Each number is 128 + 32 x the weight over the matrix's rms, rounded and kept within 0 to 255. Layers, rows and columns count from 0. Numbers have three digits each.

# down: layer 5 MLP down (transposed), 768x192, rms 0.0677, rows 440-463, columns 0-191
# gate: layer 5 MLP gate, 768x192, rms 0.0783, rows 441-464, columns 0-191
# up: layer 5 MLP up, 768x192, rms 0.069, rows 441-464, columns 0-191
down440:059096160131200106153160116170133166121157121115114092167136091119173074111142132153109148147138137111072140119144121120107182143143090144170176148095107148149138146171102108161154145203131108117140084150108068120112163060155161141142128159245125132173123179120052160082123157137145146158105146135138125078157080132139117080146195108111129117148101170131204109171106088139151145080099127177081137128101173165191175184145152152150150133090128129105108055131167082185128155094132109101169115104123178141123134103119139113105119145107135087128118155128116097067143160127066144118
gate441:077146185134131141122068179148101163114109201162162172158167097134107099121157120096156172122006089052117164136121089130120148139123080114096106132082078116116130155128090116074101096142138129123072081149086138147138116096131119172168109108103095166158180133180161153136115171170167076122129101161148117135147131158134134145119112114160112179141077127140118163114107194105113128092116142163084104148161096185085064112162138069147139093140114182147103096101151090145095135112105136165169105124109155144101139161185114085142138091097121152119160154138124106121155101120130131096
up441:126138181173065121110106097139129115173185087110123195074202178096093143151115137150100097134142141130130164116110081068079077148119128170159122148122081137140183186136134153113160132095185181153165127135131142144160114119157105150090113090160137111152104138134138056150140091108120104097166182141123162092114071160169110194077103125152053177131127054114143092101117136164077100135124106120103123092150114108124072081141109116108180154156160165117161124135168148115093117127138169090126120119159134092131216145160166137136097134116146118096082135201197063169112112123152082156
down441:106140119123152076080112113150135145165143113091164110102136108097110080085126066099122078146140085148152136096164098189092133205135096103061180193137149110121118190131153122116152130121174101144170117120096174158074121188133211111105110098118130167112147116153150129184156167132143131125102071111177139132169098164144138118084112145156051154119134162119170116114183185106135124096168124057117122108144123099114142131110101176151185114122103150149071177122093133089147103011137120140136099193142191092083162189086105120074112200083105121099119121170168171150117142136142166115
gate442:162164115110079166115163123164129089124081161111127070164186128142116122152166161079148124125145160125122153148130114118134108140097108137126109098100117098076121125153140111104154131120122168144163173118153102147128102162174124138140192217126165135176111097109106084120119118088112147168104160104165107203156081149096158088161116116114152119171155089160174167114142128126149127076124143153083114106094117123122136157116074191093175166083124118130212148149103124159148146101126105184157110118129145093159105162112102100152101094107102115141170154128119087116107056189130153118
up442:124122149150127105114135114158094143140110132139135078114160136153085140126092131120118152133106197152111162108136092108136145172125150133150131133137105093103096107144174075080184131160130143206127136091169104103149082156158126104048139133159173165167095113125132130138135112096125138088148118128171166164121125159185119152109041065108109160183167070142126159113105101155161135097101080099129128119125110162071117120118097131151131114181111091108123152141090127144068142138137151168148115162111165144127109138115175140114139075037161050136146102146123160101089140157199131164
down442:105142105124119110138067129107131115139141058153118162074100103136119144093138098172123103132157139134152140174112136113172143080122136162133112108110105160131131125157110132150099147165132162140157067135135179103144143132085072157120093128132111112080121099126188181141157087130219109085106091136128101114113118165071140097117147119136141121070058145117111150120150160114138152136122146120138118086121144070114174155091197129123111087149137168083128049104164142174169161163115143097156134114143139096112152102085105150102117132231112128100122145088154106141172156121128130121
gate443:072110153136126118137071106103146178114090161128108072169146110077102166122084162128168147128178141096109143155117149110148217116160139122140148163137081150153125121174117160148164074143123138122158104112137119127118108102149070134114134148178129148122101073118108140180221079114142135184126064102171135102113114116123141146153117152065126124086104148140119148081142110126093151099181160151129096158116097209147140212106156192211163095143079209103118073153204134118114097107112122116166109155113139147147130111126150124118141136147079086137085120120078126072129122171129124082
up443:190148093146159141133111100149136095151177116130059113179159178132154134171100113157152217202120110201117163072131150170140101158100135099150140114151101148076090135150145095091133128094141110162154107150116167077193074102146161091113125145184204162110162142164116138110103122113128110137141148119150127172140101099113063123165165134115141116073152165150144159123120127138128096102156135174154116132126137101100139084134134131113164129142132092091079142167152155121240134123148121078163116122129116121172118152109113114121142142160092145080171130134092144142127097139124157097
down443:086134168118115138114156131157178083078120115131168133202133149124108141085108203128188124186092144198134149090119172092148107150140147115117147105161100206130090102214167156130097112174100113102130136152103127065085117124102101186142127119166150076199123132130169177075157126110030154130150133121144069131082128117133102121051104111110105106115112133096120131145111185104130145097103103112109142110148166128169132100082198146165114090134150131101125123129136143176090138095167114115094102122124133132145162144083107131150139090146139145073109089158093118108114187180115150157
gate444:151145134121096145137091141127119160078105049120137139167102131085106211148057127107164132105113129134132140167122078091115080113109143124181139123142149177076138128140160117112135121137141128132105130160146110123112170082122155161085122130170159138136103107153162161133170194140139049166087195111149115083144107142144071169152134130173139105174091148148138143091110126059114209176138059127140107088170126107104083097115138125139113155115096150084103114095110075128139120113093092131119080109168140147056130152118130148150137152144054113145105174120139132142132063169145153167
up444:132132124149127066166133085092091125149114125075128124142102142133182166147110116149149110072164121125138111106108077116108115123113150124159109075061062115135103164126145153090179124107149102154133095097127108132119147165121115165083134092110150139127119143120106094118194129120132096112157095109127134113088203180153112174121144091106111182122141140093153168085215110114138128069108143125110087089115130096111071122074110115126083162097182132124150143139148139161115052084163147139154106142092158162102099112207137115116189194177096095126070079109102118135100167187103137104
down444:175143098141143099083133141151145153156140146148140182124130122096181158123109144147156123152110172097166140139137141177108178142111125180149123122116155098131152088119123115142080105183125105111136164112133119118134108163157144126162058168177088126079123169116105155120080137156185090100145112117118149121068137146124085125084095128107064109113149163167132115097113181135101133131082125068125110153138206137092091175157067000161104160113093116111106073165082105145129159118171101144087129163154153127124159158109138136094117089075153156177069059119157119115153127119140139113
gate445:112139079123174162121089098085144152181104124118157137192175129086152163123104106082239138143149140142117099092211112144126108159156080101095181122114183137077120107098132120154117068065108122095094129164158082143120095091097124161101151121109169189130088165147062176146139143067128134147125180052136111099066154132187081138140172153159100160156044126182118115135145150144118103080114108072110139203152111115112135097122154076126153128126121158146106104197124095108131091118088109187140071191105115174084069092175101128158115138144145129147101122098131164152174049099194167167
up445:126169130131077125145068128152112105093141107150148152129103102160129136120191172095113096171165120132074164191108187138133183087126146180125098083117174180133072091118104137154177148146107096117083155193176130087120093141167084119116157147140155153173202110152111136103160147156129117118146093122152062120125190042130128147159136130089211117170087174110156165182173134146051100088114099179054093099121121173072066156149154151149093102130177157094156080162138097149113089133097109114101116138066158145159150126173121099136179167098081130138104134185101128101138063131059156113
down445:123139125147140109155087173174081147117120124070134115080116061129066111121107127134145135092187142130123097186100153059171088112076106120108135029171089104062143092074082139094136103082080096156126096102135151084125149140077117148143124085187105135142141169094141147187123127101108114132114157144085146095155081128122148168148136084155134108112095122124132087068137140155141200103146094120184073148110135131104192151181094169110151102136091148138066120072139125168171152159115071099171100212118087158090141222114116137145112152121160145096118122129147062164149125148106141125
gate446:077175063160165118097109146149115111112129123150124129123149155141084135103162139082152099098145121145172141119116114109137092150183127142184156182132128127087108110076090128101152123111191106110144094110089172130111161146111138142183157094184148140139125132192139079117173133112146142094136102180107077147097124065112109145126163139115158141113091138114116026078129154141120148070106054125142142105082109103138088157131084093131156087140127191099151142151107121131147067114121167138117122134124101205141115136111130093139128120215131101105079124095176132149164106105125072138
up446:102127095145150172131080087159153099036133146109165088193115172167158196150112152108103064135190135169121086069142150151150173152097107089100170116090096105065061132094106129146127136166151156155117109088177137155206106114145150126152180137129137146093092119129167181125136103145119112113130168173085110109145138116157104098076139144088125188104097099150125129141127156147166146081116160111114051168156117158128138143156149125163118149093113080114146113119116183177159143085115128137140125147109145106130122072140153125172072079142074172125157115155089154148223147100095111121
down446:144132193153124148163136148159131147069117171074133083116132082136142122110066110165186076134092126133221146144157137118111176111147126133101133115062110061178114141108162158127095107117185118115116133087112128166169100151169156071169113062121141144138123074172198120098094120076091109108148185149120100112141110125074090102100120163173132122083162123174165153118110135149115113105058153189166154073173146168101196118069073132123089140131128116178193092175127136107134151135185120137120114106105069133074070143170123136149120141072081132086133137161091122201126143148105152099
gate447:147153113202191121157135126096135083103107194143129126123117144168088177126142102109147149183130093183170137091098099119122151017133106067153159164098147145174140134118160109148139153147108099147103135127119145110141087084121134154115156104155146095170196126089092109146182124097200095140144136086242142090107134105152122104147168104109178156176124116132143102127132078124106126136106100107117105134118086071145120169139152156114093155146134149095121149129091091154160035129128142134191072166145117122120081130115136110127111126172136128090130164101106171106133138095162143115
up447:202117142077113148119135119166124131164138108138097203125166171139134148090117075136124121155146135126077133132077115110159127092098160106215173177184068162176093146165153125136104156108133201193131121087140161160136129129134126054111152060144172124108155109081094169113149117135136134128100160111134089130093147144180144139088135142157178142155097152111163140117095076117124146185081134139134151144124120154139144133175137131118120095133132184226122115110144103165112125168119146117075101110131131124136075153076110129162140117105136099156155141123116108142113129210140103158
down447:156152166148136130115168120089124135129104160090157165145060115134113140173138073110146131121092087146121138103136128147161072108076099093110138083133134130066108113126083120090113174151145148069120115140104113150107124174166068170131093098122188084094142122089153148146119168172100143110133197148120129151120144119172106090164076146173115145087142148110156163133168084104107147114124113105099160144191137146139168104086119142154109164111154141109076043109093067098134162059143104153066109091136122143112058154104132154108108108092117203148143081172141155116050155148181135136
gate448:138129084170105100124127140124117130131146133117092090170147138136140161127124052103144186158171153107114172107160130124186120087132099140160170193095211175100081123108104095113146111096100132081133175165078165100175142158132131161117122136161135122161194124141119110137113117145186137159157153114201219106136117077150101089148172178100063132129109155185100146124145101096138123154149145115113114138147090084117095138117143077174091131135144086164115135110144059163182028111109152131124140164151117180129050103129160119118107136140108167124113159095085163178086148072117144114
up448:135111185101097129140115121151151142128155130114113186111126135090137110094136123122159075134132136142117164163223106106079177112111168115126100081188128126149075085115089174123118121149106102119168131090135183165133115121139075114116170165095075144123111134181150070112125149123098131065119169153091106116088195165129123127100094151125147101193116130108127181128123099135093088188190173107123137151162159119134210111130148154089142110125193155168205098112119115049181174152140118167111147110107156143105116125152140118156120144182160126140171169116135144125137113151174148205
down448:079102080125121108157214131082130127143117109153129150180143151114152135145089115148177103156081141185179161077146104164180161123117133119151105151137131129119142145114125124162141122080118135103068128100159160109107149139155062050165152117150182093088110069098171135118169106134135103124107142073147118157097156189116152104170119119136133085106119126057144166095106136102155124131124157125102115110164113158112084136114126135133133117131155127138191000093101144122051136146114145125103104057118152098135104131172205101138106139122167145095142144164115123124105154155208109136
gate449:112141207139134121178085125100160104112133197150084078137102106144110119147105174150159135089149104136117123151150100114166156154088082123111137078137152075132122122094114124168119123101174140102122153143182167154128165117121194150101155179136119126108159120135154159151159138114199093131097129132104130112136069144087091151182153146177182128106123120109093182086123128100071137132151142130075161145154112112108143151131096121114097121141130159115134084175123115128085126039127170113108116146103162119127148103136167185129181146116116184118111116131071153151142139133116143131
up449:135122132178152127192095157142091200087066130148090141146086077084113145100164110184128128093117142203171145078135139122118109124123169128109168093124135107101089126179103225110123153150139153135129106078089159109066133139130168142113123130066100116135118202160033104143087192140125150128157123081091090152149099135147131136129107171096101170197116097141076172125149110109110100141137152152135148159117106172114114119107060131064147113126089135113102160160109143124126128137078142143147100152141085097155175156097164051146192127125161141148047147164092134065157124134092164107
down449:160172134147107182101157157145106087092089084159110150117128113111133170156129129064150141081116144142148131161119110111169099150147117117156067099185116055106141127159136114142117135100169135147112132125129121159023195100084116127060092145128092103153124109076151154107138122133180167174126115128081186093137123103114133115151166111156185137160156072139099081170171102135115151156149072130124149117086137121111100179099110115084137160153109170172119033195119106122137123115107120105141139124161229132091103080112118095113144109077092098106116133095119173047086129034229133073
gate450:155115114138126134147092125101177150140128138153156122189101133087119167119170148128175143214138138109169118077131060148120168082098105139113099107096132097114183124100073110102121126120164142151122134110110118096098086163161130083182180143122160124142137147132136146149104112121144203119081172161165116152107073175118165143129129169120082182101153133125136127125163165108070174090163100155079189088141104085118100160134150126122137060104114144103115119123100128140178126089157137140129111177114183131068172091151125124106093147147096181100171190124145110104153140121121131107
up450:160107138212142101127094107150095122121127164102115134115162088176180123112124154185098155112118111103100114106113140122132105118117051121086053114154105166102119136174122205089122133129133151034106161137096146115130097177141140128127121135125163189080198139132118138109137134107117112160105092115143134102137126105121126108040125133046146144090095154140126097133160184136080116117134098114144175125081156121108096148078113129173159151077171133131091137083145104138118108133122131121098163162116160163226105121125108082132134081156181108159172199104156088095129102148099139139
down450:077104123105149057117117161117129125135120143082194124117089144169082088140100146092148137118167111109153183185155111153139075126177142083125192126128185050121148101141175087136092129190114161115101153113146112140146207145141106120145102159098100133087171169113150163137077087095141160120114121117085123141093165138139073156147138169078136083191136117089161130123147124143127120191089130169111109138139162146074121112081054109110128125144119130129147097200162093151111144087132135057094090150106164083157185114092115124115130156118085137091095164113098163132149113122130135121
gate451:173126126141179166136159199095162121105066115162139136119141123133099159159104127135162120107174133177165157121118161093079133030155180074179110085073098133080137189138123145153130113102124146200122108179081111075132114117106111204146102182134128146152118096145076121136094127137135091120116127063122092105162101044162146101161125142127136129088092066130135150179093192078154100126121103151128121203110125150131172181160095088122143206106141144172109101112115197090096160113103134073128157124148120163063083134131097139132122100129078139112140109117120111140094058096146175161
up451:113172134152098128127139070162108086103130091102081079167159173169182163143140146152115141127111135251107159166170149105149158175089140111173137174151106091090110146115158108124175112056138123129115084134138124066119081172112125128119085147136165173103177066158162074099129122156138098152068096205121097100128117097159137098119133136122111098119193165103082128130162138081153068142090121069143095116124096126085122083128118168109101160083111123143108138094181159099145174086133163106088121132150114132176169147073148161125201107138170156143053122095164132173148106149147136113
down451:141104155077182144140146127137117161136110128143098175111142151121137130170103155151144117119177177200120145112142184117188064183161123136133111134104138129211164113134087093181103099159083130107072148155149106165140153151152160160082148057169111145122117126104133081125128095134099118089135164094117137127095087169141103131106092155084107131070126071187168133123099131153115166178227121067099147136145162131122078173134183166108141094074128092143105122100145205138161168156145149120162085138098113131043151171087089154102127159119120072096172122131146106146140145119078048182
gate452:143144117148150098164123195117109117125065129183105102133107128151113138146154134102097174040178112125200166114105116117162122117123079140134106174183165060114200103143070202170197111106125133108143119088118133119172121097177119157117144181119131122138099116109124117153074125127163132089125137131122120088136114126115169149109136153137108106180155157151147173101089126161148114143150139125130073167071158156124038136099120133102162143110125185206167033090185135134082115091138068178120027086061171124111172123194143112150145124120087135108122112144046159098125133089109154146
up452:105066120139067189138125117145086118213125094155136075094062118160135185142124146161118138120143133141108139177124230117125120103123128134070157117079123115124059133141099141078187174097069131156131121127145145103124132126111112128138124086126122134102092107081145160039189081118119131141144088100173141180069169169133161147095159064079125149113252099130105098167093104147175126157106114137141146093138074106097201186098126162148065064125062077113087185164134110132123147173130157123148139065146124157126109176113098085111120144150153090144108140139127126148157104161121107157
down452:111127110120138120176096122139137148116135133148154115142155157147132184072120165101151154122104137173127092136088121228195140126137138108082093082108144139152173132101092165079144149195091109077096127140158089122137078114168105123119049119127138054149116177147134187116146070082137101089097151097134179102144107136168165131105148153144113107114138132124124144108103126134112104161111075104141064124086152135159150092157140110063104057074065144128157055085102103148108110135133128127144144164149153113098132081088073169058154167148042109085119112079099123124075173170158106117
gate453:128167152114142133188115200120107072122075143203180121112126134084108180053124113179118132097119158113148092118168123125115197121162085068151148063132184116156135092107100150150106111087151148131110111133140185094128061156133149091182134110132115131159128147204097110182120143142160172123133125144129111105127222132102135177074118120131109162175139138135114107089125161124113181110122088113087122146181147047076149114097174140124087102123127189108151079121140117145144116130106126121181108123094149112091124155113154078152118125141137196110143181224134170109087152106154170142
up453:131046107107183118072130109128137177095163079133119103056189100192213120103159090110087177152162139142129108142106209118122141093174100098130104165099185208107088049158121155078134142128107114152110121168135187137139136132107110171130154137100104135144099132128114103149117145142109158089142143133096067105133150180130049086119136124090149130137123123133137205185175163113168114184130068147124130194104105147119166134091100085111150131114139108129098166147113086084140148195113125174114130120071080089129172092083134157136087150121079166089107139140139090141091108142213134125
down453:108150159137115089113131124097084204173144024083167107096110132163132114101112111142146041158109147104135148148141067116043124116108150123121094170143164076168090122190116106147169156099157116161154143176155147079090143102147086121115195097112073147067083146092134152109105136184106102160128160090089086118056122081141047069137156110094137126119121127122108090101096155160141063174102121150136137135103117136113210143117132128123122158185114147103131182140106098128110118114153142196186148092058166146098096104150127151134118162140088128095152130176093079115131144103084084096
gate454:161097096107130130112113134147142153143072164149176187129093071096111142142119136165139134153164122130108187132152122143099186074179092167154148169189156150080114082152134061135130122128158178113116107087126190117144103104121136126093177123146114137115127120143122131076125168143151227117159146143156183095164131144127126182116117133140118170112079059119129112137075138089188105110128104162150161165165136146140123122084116133125109077133101166133144125078131108162145160128109159090150077051170137142113058137166163145162083116172097124069212135158092149146120135087131140106
up454:120131068138171156178134124171117099227071175107135136095045093099146151126138150138124124126129134133096135062142149147162123140109072113126139126127161163121135113153130116098140116124167126151127123095085121040104091112138137146113139054124129179180148178086164110133049164128125079108109116109094179128141165131162151134071093123123109149138165145169127115119093164188129158085144094092198116158139135158068079159131061084076146095128146130098183138109098148139108142147107138162127129104094083106152170033195145117164180069152135144093134168156117169120152142118125120100
down454:120080113071157132133147133139149147137116158135127065115151035146142155138180071199104146121099158123118114100160137130172119193141144153102114161108129135148110178145137138115133115091133130121135119107130172034111165103151141121088152100154100194097154093087148151164123117155127117110126146137118151125128168130118183159146130051070183075109144115130172077151180125127162138121111126087144109143092042113162172110082133104130122148149076167105112190124117135120152139234146120131129119145125088123164146128126080092089120111152160075127124093057065151066113174132087133089
gate455:130122132149187175113155126110106083125055130163151091122183121129137161153141130094137173136131169141161152139114124120141092118127100172158117138130158081093114102124118171157105085064105148130154212161147104042090097122097118094096124084137161121142175150105089160156088124084130146108064154092152093120109049125072168112134168079091126098120104073134130074133140151094132142156106102099130170138096122091112129104090102086132151139156160179171100140132163121119165137160168161159196144153177109161146127098132128141132146082144075102098111168119117206148135120124120135128
up455:163151087144144188073122069138133140158105089170162120140153146153159121090146150084083158103168161081171112110082127098091124129133091082144087102142133152146089118175123081140172125128163159096131193164188055145100149089156091135120128120169116100112140141097111157144160112138112101088169110095127085137127139145090137090123125149134182160158116044117152114184113084162139071167117132129130172088149098089121133164121152090055133154130110114137050133103100127103148136138187123142137117121103129100162187187103125159122119086094150095111133126131109112188163169235152081086
down455:115120174172098091124142085127122111164072117141118155137084168193176166146180126128118116143129103159113110101134101073102132105184132141137127160134084105186198136121071067114105117185097128158171063128117122162099041117095047165151120155133060124116098124139116124170136069142124133117150127131119137144129138155158097115155159162173157062114117142105112162113069103125064138162135192215094121068143107102111115128063128100116098145120092117076112049155119146104168128072103086088182128143086179160118162131154162167138099071086188165141177096127135110107133090130123168091
gate456:150117088212107132093046143105135117160127101147150123150132137133119159122164100161127160185140106166103079169097128101089082051164125149201176103177193125110172178157104118126182138110081141128133140153110175103112118142097158111150113105148133114110108119182065185129137116095175175156147136100156113145150132078131170157088138110168190146098121125112056104150129107130115150099110121145179113137142125086112122177107149133151108148100113157093096094116130120206165133111083106061106111160153142126050078191065110096190119159151125124097182121113133155150175116126119142105
up456:185144071131146134132143180130139177136142133102170127111115128116084175065114074123108135093146113069111104187098146144060089161200090066120127100110114122184155182189147110122122145136165076160159139232117147169118096155125131121166064101037141133116183106118116144167127057074128169152067098124135134159068089149090161194077111122101124108076108115114180063112086156143112152125156112094101145111155148110171099121143095066101086193185129118107092123111152080108102110132148122153161157192143120097127204089124148137095120146118099123133121149112183077093131146092164096125
down456:178160112167113075133104097123126108139144073146166138135138052132102141140093126105130188130151114091069123120167122124156123086202129106175225065114103159107119135194083171126149136158119067142152096103146142192136093095150086137101163113121174110142139144107106171165115119119141166146108073097150146118127152146129160122111109163149164141058153095093118132095212113122121172105123084110133057135101141081140144124073138198199181090107080114122131132123138096128126138255088092122146148150117101116121144090113126182113079148133115136113134107090122146169172184116166117129
gate457:160124134111183145197096152116099098162105084157138144185139090170137149101101124047114165113095070182124097210165127101116150137120102094090143140131235085183101102154138186113096116114131125121110099098122192108141107127105155168172164204119172130123144092141114161120119189114171106071102153139198081118158102115125126133144110090182154133127132101165003142181128084060102142120087077132102142153130122125102099163108097142190067159146106160181176073118153140161136120083122131097133102135104111162172068096153150102139205156191114101152161127105123161133154152069141158211
up457:071104150119115158171213140136110154133138151148167140147090158129135113112149045103090151164131169155109128097184168146144105129118058107163141077109124119193131123135092187107168055116144073089094154114142048154080142122086090163105070147167160154201122159138076083086105145124139162172142100119174154106099165138138209105129153146190080104123197149189196139138135111115130129165133182086096132101126125144132136142134097130115104080114113111129071098218195173101111091154184068121127123160119159123103097148213110078125133137099073122125081111150150188127147140160166171058
down457:143166201115161158113139139123115097108085147158053094138165124138096115110139162137134152132136143089144146142099160119085118100098161098167229046083124087117108128177098172115145123137135130144124190145104102153132157137174125120117131095150174145121069151087169113088157152134108165161166156155104156038152168099112155096202126109153132119233133106094148074118130088116115152163107108096133181117071140075174148098146097130079100126135105089179123160138114198113235088192109095121090193078133227171075125126172174107166137119131130162119074129087097110153151156112113190126
gate458:139214147079136167154098159147155119114134144149121116136095146076130173098123119066166126119157112152122089167080109107126104117130116039145141206107082144123088123112133188162099075118143126116117065147165150145122100126163117131106127135146151118146119128123132115106116135128147141109147108110177174174107174091140191122118121148129148113140069101156162153143117139058149111122092086137155117165141144151085169121056131092144092083054113118146124093102147102082169118128088113087205084143089144126113083177204085100133100155124211080126082123172113103128150129131181119162
up458:138110162101100141147122170117117155079107072066125139163133131124141129155093123107145123149125115187200143133100156119070103113133175106115128119118086106133146128130123149143129112141161115098122147123110100113100138124090105127229099125171138106082174159126206184089121168195118154159140194158072113101159101157126153154083128137157096124076074156137090140090085158178065072124163192131159111120087112123129093116127116147111151112100150124213118124128127179141144041126124078162198152137138129126127134078150104117151133157108160151175128139137132100119127091102161178113
down458:065152051104065115091209136124135113168090161149151137154132086142129130132144167143116109149127127137153120172053134170160094123106164141146130119112099166096178110150142156177085123103124136122100155122133108066142172170103089088155104115120130148094139156114106137147131150179095193075147112090137097114131135142100150121151100093088111137094166063132073147153126144146127110101122173119092106083117107114102174094142141113134147110125114166133095198154118147185174147255114077177073094193156070157148172139142155138125133118129103080129121131149103099148133113115070184052
gate459:092123148119110089190119126109110132099124113111134075175127107099099138101128084103140132200162125193101119130079106138147190110133152160129115120147151145094149087146142151116189091064181147143142141091115130073048141180154144095085099123121153113103166100141078179187159112113146128173118126219167103115150119114150165177114164155192173126103135110132079116176125179172113146135138098161101176152099140154173124102166124111171134164123168133118125098119133120091160057108069172160127095132130133157108077142159098071098143167154156177058149116201155123152127140099124154163
up459:074105151106145119115097110144129180123135170115089140128142061097099073168156075108087082167127110097145079077145134097126060159145132090162146147173119108126137083177141184128093119128170141122107164147136100104166123137138140145151122154098222131129037123159153097103158132131169164146102157121094096116131159101140138150138126094052122136181084126152127178150106180130164115061108177124187052156130108088134128083095135102122124149126100156120131121127140133167134124109123142145089128142052149148135131076146095144124167096161111118139144141133105133144163107140128061133
down459:168131189122078146144144142139153133151156109083148080140153094142086135144147080154143155091141135134171153136114135134137070116138091134115131115102175054151111095107105143086168110134125152103105140166079154077084089137121182126108082086116133105134135121118172162148135119113117179135121135168122114196093122098147186136145195146155122141083155147150104136136098140145132181182119071134108128121170139098147086074167096136170101138148177150115127072126113035149163120215136130127140186085159119128112094097116063110074161137148124056138137136146152170131180103090085131060
gate460:130161209125081153128153108100089148169063145115142107139071136070089171163164067119115087177153201092132163081062143196105084171153100149128143112106175139160170153160089097144181128149134105157118096076160141133132106099211155249173081143168101086126109135098121146124117165108165116069066168061123104134165142075181138123093158129173124160124033097132112098143033086120093171168071142121160152177149142111189147146083130057090166121122062131131104098148107102121086159045105120191120065149123180145077134099089107160130105112175172144157164124138149122196130103132123099154
up460:107160089220092142099143106127138087095112171157158163143121075129125108165180161156100172191173117145095138052093145104096073128104114133131144136161135116076158138163067168157123132134092116146093133155136149149092156167151157093151114060178156183123151137180147143138143077138123085134154157184116156105195112164137158144118079110166155141149133128150101111147137066133116140149110123160111105124141147097149112178093167086060163134124191152119085129078103108090107165120120160159107155120131104112150179137143095179165133118135109097077134117140133137155197112094053112124
down460:141163135145137136197040113135157135119089163088150139137131129111113102150153090149173099129126125144160088102126185083140130103153134138127222098195133132115136142143096168038127091132087109135156093157085145142187167171142131162149134112097157109142097131132171120153103147080096112099130120086135188148161120125157170080166126106148142108098098155072101094161108093156174115133100201150122155110133119144110111137098115127089080151175080094169137122063045066107104153153104106131155181127060184140155113106116137075111135188097088128115126081136172143099052159079116100123
gate461:086184095077112150106075147131158153075128123123098160144128110105099108095141152049150129183060112132162066200145107078180156148098135078156185173171093071094169058153099191191103055158121148076127132128110110103127144145194103154127150160148170129135143144107124127127106113117140138121098103167122200124104069122114064131158171110151125176149074126201093122135129139073107120148169134107133147191019108117157090174155109073115126135128130131168117134151116134078120143155121102195158092120170093190129061114156116086178232131169072118133081113138099091114099087103117183128
up461:151147166157183123112057091147138124108098114204118190121181154108149112150081209139182145180100094120107095142161095090177122167097098187113143099145151111134101125090123206146155097126208197118089166085156093063125129117160132069158122145136197145156118132159123094129104134035097147080099101172139141087116146121119125189127151169166185164105158094124098067160089109094122116160135122094111204128104115194152077119093067136140138112136138102110139155158092140103141135141147192115164140086137123071140138158155115102092175137136098180129079144111146121139107089101108070098
down461:105111151157186147155119140142160086138130128182142046086104100179163161133130130153135156071136130138153122072146178145163055128114119133143136125112110110164102114089221090162107104120155114068123159153087162134144150194105142147141113134086165186159181155173195096076149129160082102141079194138110104067150157135119147171180140123126164193106104149135147129097134152107126151107074085100178124147138158134186122154107130130164145083129115125192144189157136150120190146195149144104157141082134072086126129148138123149095124137116114128091109125102076118136166155108099124146
gate462:137176131109135152135125150110107132166191128138137114129147134137160142091139149137104130097137152088158149118148108137115048198096117095189117165101130097102090135146109205140126056088095103127133100129118141102131159138139101099029113154124160165132170088146110154113169140122144176112111171154146128197116147120144139109123143097175106105139078141103107142100174160134109144151112141153109150131096160137053130140086119102087124161067085136145134116085171104106156109138125158163167130185079150115134111115135121157109137130088152088153050107099126121190114132109156162070
up462:098121144118135094102117101101119130194138145174103175198100127124109118074144142119138095121082156144133140081067143110100129124085122106095144105132102148133091213168171138148126170155200107091106057113040107136099110149135157186161098175117100129109154108115124137116128175152108128075134000000180183159083151097167153141104100145107134115090104104122094117095112134073124131113117070113093091099069128130154122113147118096171174096075156109166129116103107228170148131095057116164141150139156153165155106127126172093065100092136143119100123148166120117106105106115148145126
down462:124112171118085127155153144134095058121128165145148185181105162120152137077053143156086161154129134134108126142087161146114077155127124206094139106092154125109136122103141125148150102080159089085114187101125135142192086204153091076049109187146196164157115114121087155145170136136190094184162159111116097190125182164093116117102143148113132088166129171107073109096145174127133134147196147093127145148143111130150129131105213078112111148124142143126117074101128146151156098112174121058182093147201185059098132100140108133092092129148075105122071117098088135165100115113144100133
gate463:113120086081150123112066175090057229152087148149132114138134114040138134093114132141144109037106175119197095155174121044098152054151093146151117091157149105111046077128114170108117045150120127104152153134117103140165060126161101112117150221088118104186096147147149083096129135123112056144148102137137103091172143170131107120094074125190073152173144155149130094122079089133151089093074131163119118105174120120083088171151145144097131104199124123201131097165123106064127164165162123158166110106050115120148147164170156169134175148134117096132133169131070125102129143070162065173
up463:189190166124149178109135137121155081092131108114120127124127117173121164168084177119059164155158146148121196106158113175142109150084071136143138130155091131102120145102129099152180077148110128106085067114192124112109194144094123121118096113130078183073197071113142061128140153135120151132110133115120106105090078172062115124151089143135090099147197124145112122127085164106093151152120106094093146128077140119120096104116098177135167044077174134128117090123138087151120149125119039118127104121235134129155161081105118187118130136092112077145142113107094156170104168124113087139
down463:134124148121072145102109115107076095081147179151084135130105111167151122139150095145130112147073140114069149153111125119154142157139097088139139163151139084174121039108115053154089119125146128161123143139145117117081169208123110103082056123112088147088120138163141129154142150131164129192148139134159179145114137129124168131156176169117102136064098130113144175145159096193090147130164091100133108111161136215115143156175112052106162134090122132129112047163142152158065122000084167117149085135120165107126068162160158104121126096128142136153083132109051082126185173162134171155
gate464:101113136121112118143186137068161151118130131145133144113127111165113166092121140097117167100116196185072137117197093089119122127122104123121151152140163130148086108138110189096083095164158113110113092144125082126120159111146110101125178144115145119143160096073137167162131164100130103136165155118150192118129097115124100125100167144137137117085181092125170095110113161113147162085136127154104141152066107064111114174163113137097123165190143142153140092094152058111106106110097139127098126159121128143140165133066111138158108119159088149115125129081166147131079087109125092164
up464:158114114109138150103132123161108181081134099086149142141214133156152116096129105139184162115130110162154087129121159119097114160136156185203130129099163139135132166153170103108152094126118100121139118114122130136128131131073142112074179130106102168144137152136102107108199200130143134208183130124089106132126125193131111146133124082136178154142155057072145113143150127121146085100128126128132124108169076138119098131108083119117100139104153088120114078176119152134111090137142130099111138106101121109184106121132061110165113136096175126113096143223123151193117131125078133112